Weights of a small transformer language model.
Size: width 256, MLP 1536 tanh GELU, vocabulary 4096.
Training: 622M tokens, 5102 steps.
Each number is 128 + 32 x the weight over its row's rms, rounded and kept within 0 to 255. Layers, rows and columns count from 0. Numbers have three digits each. The size before them is the row's rms in percent of the matrix's.

# up: layer 4 MLP up, 1536x256, rms 0.202, rows 263-442, columns 96-127
# down: layer 4 MLP down (transposed), 1536x256, rms 0.195, rows 263-442, columns 96-127
up263 091:128139162090142054146115144123085117097095068130127086130110173106185116126081109157151151130168
down263 088:144154149158173120126184108092157158187187210120205176173156121146118170134199113118115157118132
up264 102:123025133151115144133153118100142174144166099193130086134127121119140060117109194075172121133049
down264 085:161167139134179126147104126113110090104081140093141213128137119134086126186117071185090101167165
up265 102:190138164116136107148125116106143113111168142167100073160128133136159166120110141125118125085149
down265 101:091180147119141135175038099162068156116143097125126105107145140030134153094084131126140109097150
up266 081:154082178126155088178174151144102112136154089144127115118133192133130111111142058131077102159067
down266 091:107080124151146112137187145145113096146129157192096161139128166181124154096137120145126149060157
up267 105:133115155124181055126113131079093136120191071130113138186141120093194089164115144162093091099147
down267 111:153079098128051161123148080087143077188125141121181080111107121105151140120158139077156143096118
up268 082:181106134099120099097087123067129118113137091141072142122090149066097138132096132117067162150135
down268 082:129130251099181113121151131155144186169073193123075144140150162137170147108197074110153120125119
up269 083:151090117104118129146152113154153142070094083159105049090181075117131090110068074123150106145092
down269 097:092106159143129204167184144137107160100141122141167123168182158169173124138131142107155120137125
up270 108:070083167154148100147068116120095177084166139091124127075145085144057099063085156142091120155152
down270 101:143106123131109101178179144120161093105084098142137164170105078104138166165182143113182135103106
up271 102:192111077115120170144062092132155108162120131149122084121177154137066140130105158123101132126095
down271 091:101150173119084084120144122091064110120158132147118154135104099175178145151145180096079088121094
up272 095:134155114138129165124096107138164100059126144162107121127090142093198166165117145107118164152132
down272 105:068150115188114110096058097114122155153137159093165075161122159120153131127164164114159183130134
up273 113:102159198087184102108099141186121149104103084114160109129124134061063135102101140124145109088158
down273 102:156127073116080134149123121109145082135144168102144159105156078138172114098143103184178097153122
up274 104:109120112130144167107058140124166143183097150153135122130074100112106138122147157075102163084115
down274 114:146148152160122130153099154117129053096111137149057096113112125109171112133161118213103152111134
up275 082:148149128135120205074128155079090149101150129176062148157148138139176154114125181113138157118124
down275 092:166152131125105065090138132099081106122173163077147181140118118168129158113109224133143114138120
up276 114:102129053155111147142109103164141189156196147158165087138116129175135115110109141128087152155121
down276 115:113122151102096173125082128120103197128200106066244192187072093142129152134067136134113116171150
up277 092:137134226090126163170121117148069088100181133054144101166110188151081208080173130150172104153115
down277 085:146172078159091114147133157138081142152144099151128115173108133083095081179112187152066088126096
up278 073:053151136145106137189124101129130171159141115111131111091188122083087211199105120175098115051134
down278 085:112175147156197136107127115163178153157150128106149094127168117073130162166077113175126188105184
up279 086:132128092193155095059172143141134130135056122138096110117227173105143135081123070125080117158085
down279 083:085117159122127141155154124072133097089116109144167128120114096162113178154105129159121132137114
up280 103:138188136114132148076109134127110114136127098099076134159143112119164119122137119131110123162184
down280 087:124112140123124085172155164141125146105110127118136173115125196144109139165089145144132137108120
up281 074:158059147151130139125113104072090064107123152171114164138148131171121125066130108151092119147158
down281 078:148145138122161106140015095157164113111135187113124220113182159128115152140104138131147111172178
up282 090:124104089162125090126142056096136114131194094172121085082100114133129112143103120123101101112132
down282 099:147116136176090220132118072091138164148163099160130180151149126114104108117141116096114137118085
up283 088:110139112124087081147122143092109185107106067132109130143095097141132105190130095021123176122112
down283 105:145221143093049143124145171125130167116144121066120144082109136124114120158099088090124152123117
up284 083:105089144132083138109126093103143105166126149070162091145143129117061100160070194096131136135126
down284 099:128130152076134122117075146097077139151123197131097143110145127108109151136142208089092149110089
up285 092:120121100142069134161083151083116105155152150070151095076153140132104121077138134170101143158113
down285 101:101134132148094101199124060126150079160159083097179130144127092120126138140125116214121109120136
up286 088:077149122108141141174094130136101116141117197142165188119142118140138103174143139209083087145158
down286 086:169111153098177149150182127121099121114162106138031116142149131094142138074188150160148126098183
up287 097:109081164194162135211128143096131179105186101145201139091096104119150160164112140099129108093146
down287 093:115132114154159126120168143111129179107112152100155076152107095160142160156176129097116173087098
up288 103:110164091143176087143107124092087164106135119082097077147084122155173074115084109131081204174156
down288 108:109163133132122059119108120086128152073158072169121103106135111092137169111083053196095142107126
up289 100:170203102146140135090090098173130127079153134123152139100164117125108140112133180123066109155091
down289 096:110091093136144104150140134093150149130067127156188144137082137127127194098132149161210150135128
up290 102:135128124146053213122123051121066090129170096153143127170099159191146085105088133115147115143077
down290 093:098113104119140048124155255124103164077085100106165176142164082122153171190116148162137079082158
up291 112:090187062142082100154111182094163173162153120171122071064092138171078139127071131128155102141111
down291 102:110158080136067187158088061145137129132123134093116165122105135174109076149169169114152165135138
up292 101:046065125158162110148146132139101147172167141157087078088063146121081198147111165137086145098155
down292 116:090090089135157114170118145133105151136148087156131144110084148139080190157123165153131108146078
up293 065:140120141093122077111184129096098118152077161137179159111100097084142092133162159141116116111135
down293 086:180122137096172096146115104062111113142133166104132181093134104150124084094119148156065100136176
up294 101:132123169146156131103112151143094122107120067162147195133104043153104062083147122222100131122095
down294 106:064098149106076125129104077125103124149103134145135186081133113177164124120124129197068135157121
up295 119:065117162089124144148062110091056168146082087122158061056163119115098171122098106135134186127117
down295 105:141103140100090091109160110168124131161175153079093184099131185077096115096146124076173096076106
up296 101:105141083103134142113077194118135125174115155145168154124093103130110123152170142145175098111081
down296 092:191082119198111127087180113143118137127126048107116084140121094125090089136169142103140146152146
up297 086:093153134110119138139128102179119090177058148096198157170125107095078097078172143208135101069150
down297 096:175124118110115108171130091088159137100104101112145089096107140198118084093114135113111104123083
up298 097:163150103148084066121124083144109104140148149109165145142132100088110071104089146143180094097144
down298 113:139150155129136063123137137159079134147100152130147162171076105087139118083125099175096161100111
up299 080:183128099096084087102098162162108090142165163151162198133117114182119201138121130192147141151167
down299 090:103073143119104031084149109175138121102160149149127172139110136156123130142139147159157116157164
up300 089:123152145129124069118038114092112105110125117150138146137141154192141098129116152152110127076144
down300 103:085140138144151070136068129133074065164073083145114107110139137159123123167144112144121110099077
up301 102:133137161130119136074167095160101128138167119103108101153187115198096139178119145172110113107100
down301 116:125095133140097105091070128190181162118182092094096077076138132124150113161128147162116137127093
up302 104:156158154116114105131131115166069098111160073125113124146185111151156107179083156096104128117101
down302 106:144148096124048091081133119134116159123106098086116113140104142124179174112085152101130145096189
up303 102:134139096139095133160116097153114220159114111130155103094110092137086103118174161104071145112107
down303 107:185134109102138103108161063167174171134145105138109109132142126144120168142139102121127161091203
up304 087:105182121128103154115162106139171124143089154205098124164134117132135117113090179119100099102102
down304 087:142125162136160056103122095153094148126091125135131124114135146116088186142116099144167119164196
up305 080:112076095080127142133149151053137112087149094094104132102138131166154137125094140139127148101126
down305 095:100096119105151128127131120061171079125143086113159144112109086122141100163140124172135146094107
up306 092:098133079134142106073094187126149088106147152128173140143160081191152119201089121139106126111192
down306 105:112149067125119142139099097093141116136115151071157186176132136181141100158128170156153095110170
up307 093:101149104126128118161170173135128138100141119180117160049142076115180150128138187204133046104115
down307 091:122092097106125194097116120115150132139110121116147108137097179125078107130106104120159165142146
up308 096:113174134082157134111121114067104127118096142200107173110160064161125126118089145150117119148156
down308 099:133121103169153146088163118122159194143066164110179159072150136137113147140158147117130126117104
up309 122:125138093106129125102126109128062108191119120130102094179122149141085150147157146123090120135151
down309 107:150152159152129132187112117135141109156114189115072149105078081155162149111082144111149105142107
up310 126:089141146119113157118117159143146079107110102154160137138123139192192080125063160140178109162107
down310 139:086180105104143129110069156128175099106157075119182128122134113117206101130096160174089108144134
up311 083:108140074146160115138097148106071122152138099059150145136153146120167114135122193188147115112115
down311 100:133136087162127132110087137132103111129118169128150157157183163066151073156151205127115176172146
up312 091:150148182145095149182100152173127120098112103143099113113119143134098080142107078081094110138175
down312 095:194130152143167090137113096128135133094149132115098128195099081093115147168046112150158166070109
up313 084:156130093139056205101151115170126108143087155137162037104123160192131086122058122146127155160160
down313 090:188127122157158196123142128117051126138129146146160140149114074146191151096123138154128116116098
up314 101:128050195077123151134132147185161157138136125144149076109164137145109072109133127218178179126129
down314 095:146129090224140176131194069106170122164156153052171147132088127100066102096140123089106146117077
up315 093:169212139134116129133162187064116133161087120143089144204114108134135067131197178099173126095157
down315 101:173146138086077101121092148144092147168134121116162113121096119094138148118113114135107123139103
up316 115:139151116124176153148075163167152139037163163116092116095118091138135117081093173078130135128177
down316 124:108182087094114167147159120161138168121194057167108071074135071106166154105032118125105123106146
up317 109:166138144120108125135098123167132147137157140112113095099119134118085084139172174132111110143187
down317 121:136138130183171152103113124130085142097169177108137079110126135169078129135126114138119107138136
up318 096:135129093113103109145129133118197116114120152118138134118096090127151132158178159096083147166131
down318 105:106163109115136178093153146073145144079102153117130091109165130142128125145104081139122138148103
up319 095:106075157075117152207079083162140161109192112158126152111144161113132164109067085124076154150156
down319 101:131144145172106136104167202149139142125091099107141137231115125104129094089095128127127168124133
up320 087:172122134116126133145121101153160081113152093166094086169089164117113122166197148134098108141151
down320 101:177143140117084119165113063105131086090074094104089091147095145125125198154110127101143139108119
up321 107:133117154187118135172171110076149153143127166122140110153158133184111070138149149188127149178185
down321 106:105085168114124094154139133122123060078100128149117124124156113130140122157138113153169130104107
up322 111:109136066084114134057160134149163098147155205174125220163137096139117064073184110098147080150175
down322 097:135085178141127121116134107100073193084066096100128104070115184090176193136106143124185130116126
up323 102:106046148207187150179059097100074081095147120138166172152120108121180060149097135155080076126125
down323 110:117045185180156210086140093193122147119153144117132173147119096081154084082130168076094094124118
up324 112:139094119055128062205127085145148094186100079140160096163157117100142136146181090096110151161165
down324 117:097119116090147076171121097157100110146124151095116143112119094049154121127145148074143126106177
up325 091:144147127151124186146126165151095097103078185196174155076148126110110112137133177125136170126118
down325 101:168084049134124188165172180121095170136136178138163080143169086157117119143143109135173097155141
up326 119:168122150052147064106133096125118130178098081155137059154153156151120112149127086111093098077088
down326 124:153081133167168072142087082138154112187106095114170077136175105139130100172107188136085119096097
up327 099:160121086157115135096101137159120094068129103195134148205112169139185111150159181105158121107082
down327 098:134122064149132135114140147140162093114147115161129159127091113163164147139096129120155207103170
up328 095:071109092123165165125130097134169129124102068133123209152187081161120172159128134098096129109150
down328 111:077117129160155179124153112148174050069155126151080101113164144154099117114151122101139121131187
up329 107:086106118142114140127115123066093174118091140102154131147148100122157075097202183100162091131118
down329 097:124085113103166181117151169116110117145165112122109077096154173114141169143121148115089182171138
up330 122:102087129119082112137151059109142105114079099180151133136176162144128121122193135130145110109123
down330 101:196177102150169116139095169134090161146142126097100075126114090137123098118099154077172131167147
up331 095:104150071131101115146077144119141108117159152164161095113157111108099160083131137158121163146096
down331 099:105146122126108125164134180102142125102080164163150100104154106175113178158127149196140102144100
up332 084:126127172149107147145140127163117143121145136162118168123139078137130134136126180127112142100135
down332 111:170128185126094166145121124134143109134130087176124154155118105117129119121148128144133143149158
up333 084:053165115184170147111122140155140161114121167092059041104149179152109079131106085177130084163135
down333 087:125124121142123133110150155128148144145080074142138109110125077145158167086134130061146174184080
up334 084:134122099088176179132147127129120137185110123108128102149104095126129141161067079126096146111122
down334 093:189108058121197127103120133089083086150157117084107130137162143098172086129111128171141130152092
up335 107:126120143085127110130109141054171066119117115124134151194125118116169092126110131101143120068155
down335 109:119162103090126082092109130055137166076130178135064097112125146130139084165153163087149111059129
up336 058:157124172091121146136075078156077160122076158124189178091075121132103135118155080133141137163195
down336 075:092110109064103082082106132114120136143101118067134077059128144133065119155125093128170104174152
up337 093:159042119148157189123083119163100057107112087191088149151081180093166167171085114115097180103125
down337 100:052123123114174149114086182138116113185074097182139091137112181102113170164166115096091121104155
up338 081:107150118115124108158110107171100142172127113120143118151133092116074098104119128128081100163128
down338 097:121095096097085159175137100130150072100087088113132162129125121156116135106087145117105107157045
up339 110:130110169120110163137164116154122116184152156147138153125170145117140103129152146146142102088073
down339 086:112137140145112140094147144142133107099107081123115089119094114123127188171155114130131138122189
up340 097:143096094077112179089090144149179091183109097171138158166073166095151123191109134110124170154171
down340 100:158141150130144161099066140126129088077130121133122117129105089116215147165082151100172104115104
up341 103:183119141114171142135087093127109136111135135144086132142128121127129107164122104171124126135149
down341 089:142156101152096079107178126102174134152131103170084140081182141079077116094111145072164090155126
up342 108:140172126131081086070178139151158148106151140101101142180161112106166144138151136112141085080144
down342 086:084121204128142117154111113072119144140146109134161103117057139140082138108109134175126113147139
up343 094:120094150092100138118166135095075190142171157104148075123185119072171091105134143179139136074125
down343 085:209151148149114097091082128126179086136122135135076130143060145167081154119101125094155154195142
up344 109:130099129172121075124101110167123080133122177173112108112106159115135166129124131171090146118108
down344 116:147127126205136129072120150097119139147159150125121102170159105170104146084095135174140100114105
up345 113:144115134149073131106096133107119147167075108172047090074172109152045055121151101190086088172138
down345 090:098137119137146137157137168098094158103154193095228224186081160109173134141118138064163188122098
up346 112:162133130187170120095131152167120153114129139108112199135148115111174189077165131167107118111183
down346 100:096138193142148154058136142115146148049149128133190101185151179161119078077110143058195126171150
up347 143:155079153106086149158116119101154121151125111183134208144171139142127120093166120163115109136133
down347 145:154144109146149126154136089162094142129128127149166107100199136083079042051078111159088138068179
up348 094:092141116119074146170157148123152140147117137144045095113171148162154132119129188128138172058155
down348 095:158116118158115135099126125092138148161128094158176139128072194117105111182124134096177150190116
up349 092:092127088196161138105108194078086179116053176111154133140194053100120145129155167116104185093108
down349 115:097139105141136118164107165125059144136152123100130126092132094142143136148133140141155134131084
up350 093:157124161120153127133091142087116082145073099120166141069110172143151154133154104159141182129126
down350 090:128109094170145134115159097126146136119166105167114110140088139110119087137168088109136120236138
up351 114:131136172163126146155117149067080137130120154088155140122158176131103167131146169174160097131161
down351 116:106107085198134178049074104145143173127143165105111083150176118066173135159080139165176080157164
up352 090:096136103077123106121172101121104091103130126190136118137134155104148125140184085138126164142142
down352 090:200156170148084143201076116151141158142108139121105096168098125221123151138163174104110126149124
up353 106:137085097106154116095143149120145131153150089115146080111145102100195174146112167164154117178115
down353 099:074186126142112085197136107147161136126137100118152175101137126073133116134138111138153126141099
up354 114:125123108102145132118172131163132133173160134119112121099163145133090162079085125125111147088112
down354 096:135128125168162072153066172132063089092090127110141091144076143118110037185146119166154110162185
up355 103:120129196119124082102107151130114160141079183130160153084154161117093149107152134156096079175130
down355 090:163120118124143173164135161123142116138149139134159165150130083142149123145074095074143219141129
up356 082:121106128126078159124136049114197135135118096131174106127163084132164161104110113145101097096125
down356 092:189091128053092165167140073150141107128135082127144164097138134073127141144060077128170101189118
up357 106:153053083076156113150134154140084130125107157114201135159155091112114124100077157128115139119099
down357 096:085205134146091187114114149115176112123181112119102138119120101157099109074145111125163131127114
up358 081:124127118098123153112091131090198167098130133152131209214078091130138155159161126107107124057130
down358 088:091149104118125140102168119143100158049135147119118209152091091108139130122160153104146177118156
up359 097:117110177106159130141137152129098155144128115116169106165117153084067148166102123182128138150101
down359 090:170183127137111093150144143132135137126132142122106140072154116149115052125127107154132181123153
up360 101:094160099172129079107113109109150122139106146148152108106140097066114110130183128128155147138115
down360 088:162106211096162144115113123175099105135137158120122187125084132211150184123115124147099081128094
up361 089:141202143132174140125073098127185125125162139143172168111193164071123098105103150153090088130113
down361 096:145099066135083144132119103146174156143169142136152108051146144107147200054090155096098127161121
up362 081:066145086098159136125124144123075053082158147140131181113117126114143113151126124047166144139117
down362 082:179135131144146135140140105087133171138114147126125131194163155153162097089158114134101145096188
up363 121:166057167179158125140110107120105133112116156104128162121115115096107129063092148138127121118174
down363 097:129153083136089120089112118182093104117099127142125099122162135153119113193159089091128120093105
up364 107:135116182081088176171132179187103141108127137132142123109149103119121118116103107160146168179078
down364 083:099140097158139105093139066135145140150122140115151150106118138121117131151145142126118113051167
up365 089:146112123114141187118105121164124148154108111074149069156072076129166103122110110128093139099116
down365 103:152098128157131124127117085098165136157179114089120106128097133136155152180143084179093155084131
up366 109:114137094137142133108083162122170100156116169131134135137156133116126098096156139121082164118143
down366 118:132176119120122167141075237076169120111115140050091156108138140154115133102179104118131172131146
up367 088:113079089067151139185068088168123191135139141106146124117152137133165105094091173094093171126186
down367 100:154090141095163139132160130167102111080152063077181121085182109125114083128096151106123118112125
up368 093:121125149175100149101093135138083068154127154159164143145128097159110088135135140155148119104162
down368 102:169077123139085083147149170091136105128154156168125112067140133107097117100119148110126183144135
up369 128:133099147057108118152141126131127150104087101086156133124150145104114141066120112116108056123085
down369 130:121042130134131077114141210116142149115064130164142122108100139124179127094134086132102160180079
up370 080:141116146105120135157150074137132113181109119171140040154171140135119159112094125076097090083067
down370 103:096141129113159173124090146170065094148135111161120121105148129134159197087106152136075095068137
up371 155:085090153165129173142092127045091112167156107055149122149134076106105108100152150147146197101151
down371 146:077094127180108091128108136100131085165133125085116121139083112168168087091170143098107177122149
up372 078:096177179147125112140108103168135161131129112124133098109190150077128091103095081138092113097088
down372 086:139145102151158142173147061219119113155137158121109123127200138096139122092118136102104131182108
up373 093:108145108132134177137065091128133123146102135172096125126118149129113078189167107148124107083190
down373 083:154122132159181100077178166148131123117118127085123142137127109132135222086108155087083176184081
up374 071:159088113162132096125113121093136128088113152139188121130140117131070152129137162164141148132163
down374 113:124099094144110105089132142095136156118115176170157123135130141094085116105116178139111139146102
up375 106:146138097123130144082086173179113147073152145094127075125156115188121093135122151153133156086088
down375 089:108083107101096139128210059086157103160153117147131134132122091059098149091136098062164133157113
up376 098:089081126086142112152045161078131136096153121122140119036084070181136136121165096170056095139114
down376 111:185131154110103155089069137133154094126101185164153177125177131147131160155181107177114111134112
up377 116:111103075182147123174150126141095121132131151149204054119141177146100081142135165192105102169139
down377 113:102079110111098100167124143114130074222101115146157114118141119097177083178113138082085148114122
up378 107:152114140126083130152183095147146139086128131111096122153098139139146113105158151153124135101163
down378 093:144155113114172137101114167112084136131127114138210109103134111152140142129073122087149125158126
up379 085:120147069117166155074141076122140145104098130131145110135147188111124110110114120075127110154109
down379 082:120096142116129138154132124185097072155104146149132187119145084127147135171101162086191129129102
up380 099:189091144131091132126077108179177124173068101164070159118117137124139147146095127189126138178082
down380 081:049144110143169116155202147049138054070157137154143072114130125137133124084101111098144131081194
up381 105:130171057094109161148134111099152142132074126052120144117124097125189131128134132192089151061145
down381 111:134109153076175197127113091116113147103131126152109162109127080119129122157088140153102103077101
up382 139:212171128142100142192078085151138126118127087191104152215088097102134144169192142109118144150211
down382 137:130231091103123148172116118195186167128134147151159102172053127185146143122157112149110101165179
up383 106:144150135151169124087110166131153092156141138139119187157109131088126105106114150140133090169099
down383 092:077073055157184138118131102111128125084113128133161072109138138149104143158133145133144141116121
up384 152:128077187071145129111139104109132135152101108106124150118144130119122087099121096143169071228131
down384 135:098128119081182141144156121147139156166107213177108141097135103158140134077073115150166055196125
up385 103:128128123109138048141134187136194102096138136166114191158153128147155122150154160149105132091159
down385 090:141117144183141207138147052106130168131102110157158080135089090120082132096131148125128128116107
up386 107:158142077089135117132116123140156116127155055120158119132089101186198136129087133157185128068098
down386 099:168157171122161160154101168119139106118124148146178091080167090175099129162144104107131130156149
up387 127:083200122096141147136123121140134114163165108169164084086173106125117196154059115099092119141138
down387 124:106169153090120146131098074166130115187150090106129150120112165176136156148122123159088168116114
up388 106:157133136097150128031109139152089169192101133154117227162119131224122146080120133121100121175128
down388 093:113099156151150139153073143114158089083106179096152080153134111070122055167166145091123138114126
up389 081:119157074141083142178139133154149122125117120176078124064189148146133118159175124124135137150063
down389 094:124158124091192115157063187174144121082163152145179142098125152089123145136119217132177118143078
up390 093:142114144115140148152157114146152045171059101155124187188152136106148150150157167144182113152148
down390 092:115145139161159171145160117149140072159119152169098107090142115137130109137153099140133140176140
up391 106:170146105145143136130069093150092097176133143137128165200094127152086102115078171106130207138130
down391 112:210130088107098166073101158146120071136124091116129092119106100131119159066103087156164117078074
up392 117:118158131130094124158097134095149111136111154109144055117151137139104090114141154161103149171154
down392 124:150112059161139151129086196122190103081140097131125077105140086160126079150116134113153158106174
up393 112:182130089122115071058146171142132110162127131160126105096153125128058088103122158139102051121144
down393 107:099174103171111157097131156094107137132116122095159118190137156075090125152172116102174180108170
up394 088:095119176150110105150116119099167123104127116150174087125139114162093119143104113085143146045134
down394 103:131173143147077132089112120119179089086126134133146121109113152132118112088107175057168088050145
up395 086:090067087136088094140152087116048156189143145137087103119134144090140093116122159123101127090117
down395 082:148191118179128146112137141116165099128106071081114172089126102203129171129154124154114150138166
up396 085:119143161153130101084187125083087194162167164119109118069136105147101147052055146197172087124155
down396 085:168110112090079112169097134101085074106058056131099178183084105133143117157160145131070152134130
up397 092:133122179066155124135116202104176128152130101124108114057128172124171119106168154114124128147106
down397 087:083125092171099122173120173154144098174115093131155137214103187163181166182150077110122104170178
up398 084:136154080218167153089158134134153134130187126181137118134135172133172075145144172094189113122125
down398 086:141108112065095190097076140153103057113170134147087147148130112090125105164144103118140172115118
up399 114:084133094115124090130123148129100154147086103060194134119120159140152113124170165115165144096092
down399 098:195123118155146151205127089132161117116145165181046139154174108138110149107081133134111102114205
up400 079:104091191138112139126140134107078199127075131131128173160174136182144060080126182096157121141132
down400 101:131178116079084130158135130144061180148135187123094102140166092155176122104083171129148111127128
up401 160:093158132091097128149160171098135088140106118132116089153114119140090133092125136072128100101173
down401 099:166095135153171111121088104154079199101120125119161172117125111118151147166125139194134152161100
up402 115:160116098110121084143069075152134084068090149093185192126094148129083127112057104091102160159123
down402 094:093137132117112130114207124130115115095147089122059090139163101092160150114172159151158074157129
up403 105:203111147145167133174163135118071077164118089170145134116122076101118122140114123188154141179187
down403 097:083093115115102178156099105169146117181099059085132115136118148091128134200101162109087191115116
up404 107:089142122145112097133104114112065086115069165136176162145147132101117216126191111164136149177186
down404 088:173100144128157136129104132150165164158158088101074148110111158179133034107115127097142109119121
up405 114:153089098077179103103143179131148113178117097138118143130140126134146181128194157147110133075083
down405 094:126171212168121135134122096145112139040124157113157100154051152105083112155105154165149104166136
up406 088:155089140125131126163132170114168091106102105137151133097120121146142077109153139086111162115092
down406 092:056141177120137126153113065132144108110117093073081140098088122146159142210159146132136146145120
up407 100:156125166159119105130119092176099167145077108155131156127118163117200089123155111100146142131041
down407 095:125107127140150153156155158142097107125220112152137091103111101162093154127094130158062091180138
up408 107:163179131120149178123159134087117123103101162099106108142156142066132139102186146104131115161123
down408 096:088142101154130114139031110199111132146142093111140131122067168110178149189135173182160186107122
up409 104:126155060121139094163116113154127143141107121146129125093126192094164112141158137175068141127140
down409 116:106085121120140095150090067130050113125106079165125139062152169142160090110168182078113176154146
up410 103:140130124138147084143144143127100186146101135138136187182105114148162145088087185128139127142076
down410 093:166113135177155199118144138124102051104136130114100092106126218102134105130204159131107148073219
up411 092:081105081138156129216158171128158179080174157060141110113173088083165065121128129159120097074139
down411 098:051165045118105107146124189083187147105135125110122084102092126084135085109143019214146140157153
up412 079:034119118178072082111163080134116156097131130142108127113109139150152074130099122131124193146154
down412 096:124149127179113098081149131099124141146120108135025148095086136120182139136122131118132129092168
up413 107:163146097121199120125124123125175168158170149156136159177172149138120132079099119145110140195134
down413 096:084156184094088141110138103175055125087115079105159092109098130154102145182116120120161129072144
up414 111:126102165088178075152164148095127178172145176182149135158166130205145115157062098193134118091074
down414 118:161090103093127161138175173127097140125135180087142149154104116135125117096108135177108071126140
up415 115:181146144081185087110171099085094135077058099097134107162123157157158117165103180111172055093151
down415 097:125092122229064153148119160150127102178111136136100145119151062108090144145165094170096159139080
up416 100:156141124095173107140094134148106134134064145090054139136156118180144116109114101110136154129103
down416 098:141102100165090171114150111094157056109141131159149104135102082137181126157095153136129132135139
up417 113:125144130093154123134106081125096055149123167180126167119132151129090130169070137172162168077106
down417 113:151076109140145141149104121154145173117117177124047125160141154137130113077085149111143149159092
up418 087:120088133126121095132155125108105180128174114125121115201111087087130177128153142206084110130155
down418 091:121124159102157137170071143158077147119168122119125124130116128126080095190109113110131165096102
up419 100:082153186124117120159091128063136137145096139092144050072178108165184095052135144132155186111097
down419 093:156129073126146163120159087169117080092155107145071133183098179142137158097101128124128114095188
up420 124:152101109155147205144147173102117126151188124116105155148157092141149119119111105198173089108168
down420 119:114165090125122141184120098129130148135127126126133131151121139064124160180111158058132122169114
up421 102:147147178173167130108162127063098128122171131118150140107168129151124065091165120127114092141092
down421 092:047133078110085127105088092150153123117118123149151146161057150109130193137098131130135136106155
up422 116:133116110173140145175098095149169132115090126129170070138105131066144076178167084163110193116074
down422 116:127102168117122124191112165144104171092177183135109113093132137127138150187161117106113140113035
up423 091:097170088167071142140198078129069154038122131103160110157109110195135137057054167096091172139141
down423 097:156139081134164138113083145115110106105159126129140112120101175182141158149167122123163026072116
up424 146:153095124108124179073146086108109196107235118130155158179128098139048144106142089128119138085114
down424 099:125185187135095082178113185142108085149056136104095107095119171123163133156147175145161122167119
up425 095:115141130127124098161145167128137104140119151124142159102107132117134101136114132083195100111159
down425 092:110145076148105129132114157115119155126117137154111130133143134100088120123141127179136198124148
up426 094:153080134158101126104120121075085135135093132138142158160107093131113192160099147122130168111151
down426 088:130173100123207164069153140164136130148186129118154155095113132100196095163144108172104114104123
up427 088:156077130161168131086094110108112145084180098145132105153135117108143075111079147134145083129128
down427 101:130125110159148114119125109092158165159114066124074110144134093152172121093126114149126076089078
up428 101:131129096154071151191141123140078165156210120177102094121161157130134152120121110167097160153160
down428 114:114115082127160118108149136117108118143167123156104078160165117075123102133159139154111122110108
up429 110:122128149109106223090101178111135127131179102129106082102118110137142118124170209138097123137166
down429 117:116109078161135094145168146111154139135181159118146140163107171079069145150111107126167123108076
up430 091:135078093201134170102131152144156119151170177121162161078138087132084146050125157156129148171150
down430 098:136074085103109075051108155165144139150142148113109122131136141116077176097137104125089113103085
up431 160:139120227152145158143107112106131096086120134113172103124161137150151134133149145149111103124147
down431 130:085128111086136063113139117120166166142112077173093044088152109142161099161115129183135139145112
up432 104:083137164147145146074083117145091099116132092143129072089113137129142084130164106158123107118077
down432 107:042184143087127112128202099109132131103155099175072171127215120109168162096112145099172176099107
up433 123:160135114093140119084147125156168132062107127121098153174114120108175142117091103151114066105160
down433 117:101139081134138146035113096156113125132076109108161113135129128153161132160134107125154088068122
up434 095:113147117158089104154096163154111153164066125154136111120159174081093092141088094073107141146135
down434 101:128127130166168128104113128138138131125176125181115125159138108086113149091112130135118123055102
up435 086:170112149130117102141142106155171085148091109167151100151153137129118114128154062136122177147127
down435 102:117119130147064100144143160121143083146117130117136090167125116098137132131130080125107107128132
up436 119:129117137113178152108091123134097137094143172128123122178097100126138146124079161144120102121150
down436 114:159154146154155193158143191101183051107177112108139104171148163128129112112092093141134146108125
up437 101:110132080190165138171127143146117148154158163111136128133171133086157121155135160118115134101142
down437 108:176133072124178123197153128100139103101137090133108104063105166097074122082162141089122155140147
up438 095:101133137147097122111159133136093092101170134143132106166134100128088128083079168110085072102157
down438 109:099063160163157111138154159137147120052081170158140111142102100135139120085169152130090130157107
up439 087:140169117181118142116200129105119111084101094132105111124159058036138132115068188130144165097146
down439 093:160114162122199087079073151119167123147149116170147193150059104121149111082122068096126092098174
up440 118:112128168157082153154131106101153146155074144133143156106157146126138151157085065060132103187052
down440 120:102155117140167121113141162121129153143175126119100111109126098106111128121118046103111107178150
up441 077:145134127082172119094129159115176152159149096135113125142116146109093141141120073082129114188138
down441 079:108063144092137123175163166148073148101092126087147136126158159166120084127122196191121160143145
up442 109:169129109151152126137157118107104145057081195186182147170129114126103144103180096140137088099129
down442 088:114135164105066128114104156148138181161185084074120150124127176067122107141111139108109143154129